config = dict(
    intermediate_size=704,
    rope_theta=10000.0,
    bias='none',
    init='uniform',
    optimizer='muon_variant',
    beta1=0.9,
    lr_head=0.00115,
    max_grad_norm=1.0,
    train_tokens=181900000,
    dataset='wikipedia_en',
)
Each number is 128 + 24 x the weight over the matrix's rms, rounded and kept within 0 to 255. Layers, rows and columns count from 0. Numbers have three digits each.

# layer 8 MLP gate, 704x256, rms 0.088, rows 628-703, columns 64-127
122111147109127142122155179104119065154126084136138147105080076120143148136127119099085095121087098186160151140102111160105155155167110140120125147117164120149129104127113136078140106068138160
155126141154116120147160143140113177169126116128115107144128107126084150109106130137184147115156106087150127145122156105140095118156156111145145124110138124126102118119143114162109137148140175
164134140108081126116142095109077129135137143126079095135123126144123123146158131112142120123154157138139093153149123121106148155133141163144146087180143158124104080122140121081082159141151187
128116105148117145123157092119144118122175095156142122126132132083072101147148090150108140144120147124136130117155130135109147110130121141121134124140137160144117160155123117119131123122123116
126111137065155119121148106113092124098143117152094090096106134135146109119148146094144128141132161133160097137081110133132078207136126099149099079154122080134137151095160116164135091125155159
120138169063160065201158129138136129131114081172136141113124138129130117078084113128115136102093115135133084110108132106152095139108152080147127132158124119119120077127115157122123076137175127
106109117107128095137150140105137124145141125136123161136126135136147140128159183131117103144105124182125171158104070119144173102112108082150114133130177144168146115144135125130110092103170174
117096108145128096141112126128137108131148109086114119152162157115129121094153096125118105153114139142098114130144105176108136108126165120106173117141143127097168121111157116121105142157165146
141120145114131082123114103111129099158134187131140134129146136134109184137151110136117141130127141052130106124130109176091083118126144165112146152139154100134084053104099164095113111171118095
116146162155171103145136098126128105116141152126127139136145129159123128165118120106151144140125138085096110125124104108125136145120166099124158125132146123129087159116131137131105119110170133
138107120137096115139065094104132163104100165144070175093126110115147110166106142120139123093098125098128117067145175130090135135072144154167151127127119105081107139125110100131124122126140107
134106141129162123169120088140134149107104134149149112112115157121110127134122139094156136123130118129111098136097154119078126131114123113120129121130138112118143131116157138100126123087118147
104144158132116133102122095134116172121139135158125156138108197119144139117094124111153111124114117155176115132099099116119164125104110116187126097093128136119146093124152088132123151150136104
102135101142102145115112105101135129087152133160170133114079106147138117134111118100090110108163156110135116093094078088136152218128172091153115130098128104110168105163142092158117100100146119
125114186130159103147089186146104124128105154096149183166128091130081139091155156117130110088138118150127125119112151149121122104143072118114092160079121164125140103128080149163123156126107134
123135139105125154148115125115135135129142143142156109091135082139145145133114110113158121104153133116097154107136119160172135149125114158131100109107125132135153134155172101125154145149179120
108184105115130189096120106132110120093151146153137105143087092120133097114136123116113104116135115109123148162112116120139143161155110109112150120110149113133120136136192136122119127129099150
055103085115101122120124160138137134113102132150133112126160085114103119128124148093149100117110096132131107126115137161140103132141156116113176111107145137157089143087197126128116089134162150
135144189108129115106117125097082129084094132096135092153135129085107135132103157145136112134144123122126177128135111176128105114140100111138113047089124146109152138107134129133111160114103115
117109128115096117136094148124107143160127102139150142185115173147096133100108144097137104136117157138108111089101141140146140103183118134156125149041112121145124099131125078170101125154159120
138138127082115141084140145131135128123130158126150120098149144083105103110125105118123122114127141133112107099102144140132147150145110126153113098175122170129124133163123131127120144100113101
158128102137164120109100156076146109137181162062150162059135112135117125154133138113132140091113113146155170181108099122151154094120087091145127123114108130133130103085113133089161171083172132
130059134131094148140122137084133176156142132137129177115110106103101089126104119143151121125122139137132127105122100135111124093123146119113129135102137119146132150148106137140114103077135097
156145110130083135063140144110101158110093096138128095186127126108148106111160131099139106100069129152158130138086126115106131146134124123089071084099122125130148157149119140126077149107133145
132171136156075146160066155109117113145152120080124155099132128109149128117107131133142117121128137105122106112047131135135115083153141180118134140110120142119104098136129112128147081112111115
111119114102138145146143121115164144161145143169101157129133072163146098130119129127136147101102111102102136069150089103112065092156135127118166131115107132173130126124087086141147118110149133
122159131119123128150112130134122157118161147166134108144123117113102118176187129099110128123086112123102129123118141157120118107141135130133125094147087150169155148128143113134120115123083121
105161141090165093160116072116111187138115140112118114110142148149110160134087071158136122092120107157110093152107132120123120176145155104130126117142102129132110117160144141122145096095104111
078122162131158144159147166118129097099132109131132157106092118129115131145127130107088107180118129144170117152129107151148157159129127137096089164161169140137164131151119102146142085125112125
187127075121148125147135104100126102166118111156120129163162129116160182131128161168137116128134110157122069061127154135103116091124139147102088167149106086117119085125165124131154176150126132
126137129129145104149107145128088143104093152131132122100097120135156186135130080089121123154166147125123115148136130146121103101119130101115123114110120096114128103099142142150090116169158093
125123138119113144167155078129147124143107109066190108135141130178108122150152123127088102127158149142176146124099144115149129119122154176162141108164153102121125157094140118163126120170169172
123098102139151131142119113135145125172114129133133112111122092138138133096142124141096122135140124119113152123124145148124115127115127142097121134149138109118138114146113089101097090119144169
106149133134133097147143119104141104127120095099131155098173147094137124140166134187124141094144102149087133131152119142136179146177120127137180152168105135123137132154124155137115076148130166
112126090130067086095137087096136128149089144125110115125110140109108134107125128136121154112123091132135144163098114222138119094137131141100128130116106107123124150141126096172092120117161111
171152139092138108116093077108137151095165120143150142116169157105085180095107148137155164121067109108189122173110136106178139106129132155174132115155139142103115141160144144111129109143123099
108125135140108146116091100128132132107148138089109200105116134166116179108130102120140089149111149139105155134090107163124122061132094136108136106126111127099141131144155117116091110172128135
156166113104149131133138139135095116128140090167091139106122143103146114096156089125091119114153092125136143115108105156135124138119159114129159151090113172108145117122121118117173070104136134
089123118130166113102121116158126120097142138107145135115107128177109128145138109105153120129101117131112149154145134103122133150135104137128139128161182126122110138089152136112101089154157150
110067120107149135170088153135145111171145117110141137126143134121110123156108095154156110164145131153092094122091130147116115115138117106134148092120114129124094096137101143119116133125124151
136151153114117119104132167149099130185104119102144127088118122140156125137113149158189082113108125119169110139110095150103122120105131152054185102156132127159131102148146124131138101108120140
098139122093056141137128116096139058121150125108166143105181152106157168116113170137131156159104131150095136085166104122127144101142111120076148131158117119148163156116138116136114085193145138
116090143140086135168130119135102130105080153121147105175154100134140139140155133093114144128133087119122138151121141113121110135093126115093154120127152110130166101115125108132122112074119181
116126161124139146146136131128139109152160147159146127128094134132071159116127177115150117170159130089136132106134121110112112151138159116154136099139125112122088114142106148109129153115089127
146150139129144109158151084158196108105146143115111095077124136123170106161096155136094102141114114108139124118079149094164070135184110131157166103160098141135103101156114100129127125109112111
149134129100153128080124100156097100106107127148077173115149110091116148134158166116204130137127106119105144125128140156089178150076097137068142182088148068153124145125185123167104104171125118
137127112141113136165123122148102149121114166126113091136129112157148163162133140108107139158132130104131128145129114150136155147173139174160188092172144131122145150155120086132152117163082140
117115131124138133121165118138124112129149121125127083132126124143127128140137126136137118144109122123129137129123148122126127131131108099115127108128155113117142140120143136148136118139117130
131125135056121111141129079090127088126155142150132145137163111148114180091071131136150121098123113149136127123130132158154167162123122148128143109152121158140123120162082123130147128125132122
091155082138150124157139135098136114124138126124069136072152126139110187151130113103121162130157157135116134167122134110082133125169159130117141144142144157190077125132150132162138133126136149
068105145142085124151136137201164066091134131121115119135182136104148126146123118138138131126079137137102128127121090145115160154166183205151094131097103118107100068109137118140093066126150177
157110131107152119142090084076152113155111165117176135148100129152176127157157112101105127112135166121140135139118137141161100124163139150156120105085134120172098113162129102174123139139156182
143127129115165092128120117135069177121082098145152147114119123123103138207096168112147108102130096110114119101181166140110134121141084144143165138129094097128150124141085114102102140129102140
149166110103160144146131100181136140125112125138114071110117124131158127141107166131111089141131125122161136103132158116088154101116083170152173148115120123151143155125216134142164077150139141
139115112108145106122178128172149114140165160165163088135111107122112142102142097187119147138127164157124122063122165153135134168117094086183149149137179090116169144134074130111116118103122097
134086149137126150116115164123094135148140132135163109145144136156174103148087120126125144126112138131112114078145157095167141087153140136126134117123124088121120114096121123072125127136183165
115129098122143152120100126142090206104122171111117136113152140110112121100115090133121147157117099122125108137100140136148137128144152102114122114120143137149163112099105139150211116165102180
123115173102122104113151111131124124130082104133139123066104127138181110192126126115134132129136131153150155139107098147098116121150149105135141104150161138176131114106143152157128111139120123
055125126120128153127116128134147165101135113134148147125103105127123118147094116150125147079140127120098147100132159125143127134115114118147119120106130142133139039164102146132101123088106153
144139113066116086172108097150099119126109160128125090136170121115140162150096140107125113188122141126120114085135113148134120160152150121142132159130104107113115085086177130147096110199097126
122150116094144122146095151126178128137133107139127159132134135149145123101109146129122125113134098127126109121163131174127102155145125085096115163107096148114119125165135105142098163108163127
113132135123166108105170146114136102165121082127120108114107131150107142141113125124124151089099105122092097122122144115127133165138124161130122117159105150084124131135185115146135090141082129
162102103110078139109097100128117079134111099089111095150084122115086125108132148139170144129140103114105139126112114139130141141121082119154101112134085155161076108097145107165120112148159137
132088149110144115143119102145115120111115130123144136091127133117182155135094114125149151078134098094138099081110115118074084147107146162166140135088118120125116113157106091166105137133115113
143180157094175130147086117134153121123099127148141105122159104148108143129151134154139120112169117085095192091150076090112118142159124136166140142125165079148142136142131119175160105174198153
114121110109131083139134180151102101145083141087144124127146081099182116122070090134102096144133102078125117082104148111101125093121086098139137158142133128113124107076136111157116126097112110
130098117135123140143133106131107090115132114137091176140162118109120135156113159113158120113130115120117149113151133157126128136129131110113110096146106156138146105161132165133129123129086123
137097141130103109158135097120130147109145136131092124133125128156101145139137099092090167091127117087125128101166120150122131126129114140160085103143133128127125101139148123173131143125091153
128154112144173104112096104138135167151114139148136111140123138152076092147100107124113147160157103140164114158122133118144159125168115125155145146139145071084148148076143181198176137145108146
131129143098116119149100156122091133106126082137112126139135162106134133119103091097104082133106089110158106146130147083120097100119094089068120131130107120131129102144141133132129130137114101
124150146142100151157089114123157115101146107131136137135063136097151121151129161095125146106160135110178152153119113155106114130128116114119124160119127124125114094151129146114146147134147123
076084160110150121128135158140091106127106154071157158184154130085113149124117117094104138133115148119184125121125135135137183121136109082157152137137126104134094140126101111121100078138093104
115147102148130097138110105096149139073155155143134101142106086139141140100146124122124152145121120073058138117137167203141097106158149153103096146132123116128073132128160108097084108122113118
103092170148149099151122123163170122153060123095128122128171156088139124166171147084124092122114069153074104139084125091092119113117146137141133112112117149166100099139135134146107150089100175
126124072117156113110116140125151130143108092157095126106142064131185131131142101141098135146146095109150133116103157129082095168123164145149138159096089121160096153112169095136116079107119148
112138095154153131080146119133131105150147131112123121156120079136124113125131133177155126113135111108124083132125149100095148126146127143109170136143106137114125160099120110122111113138120116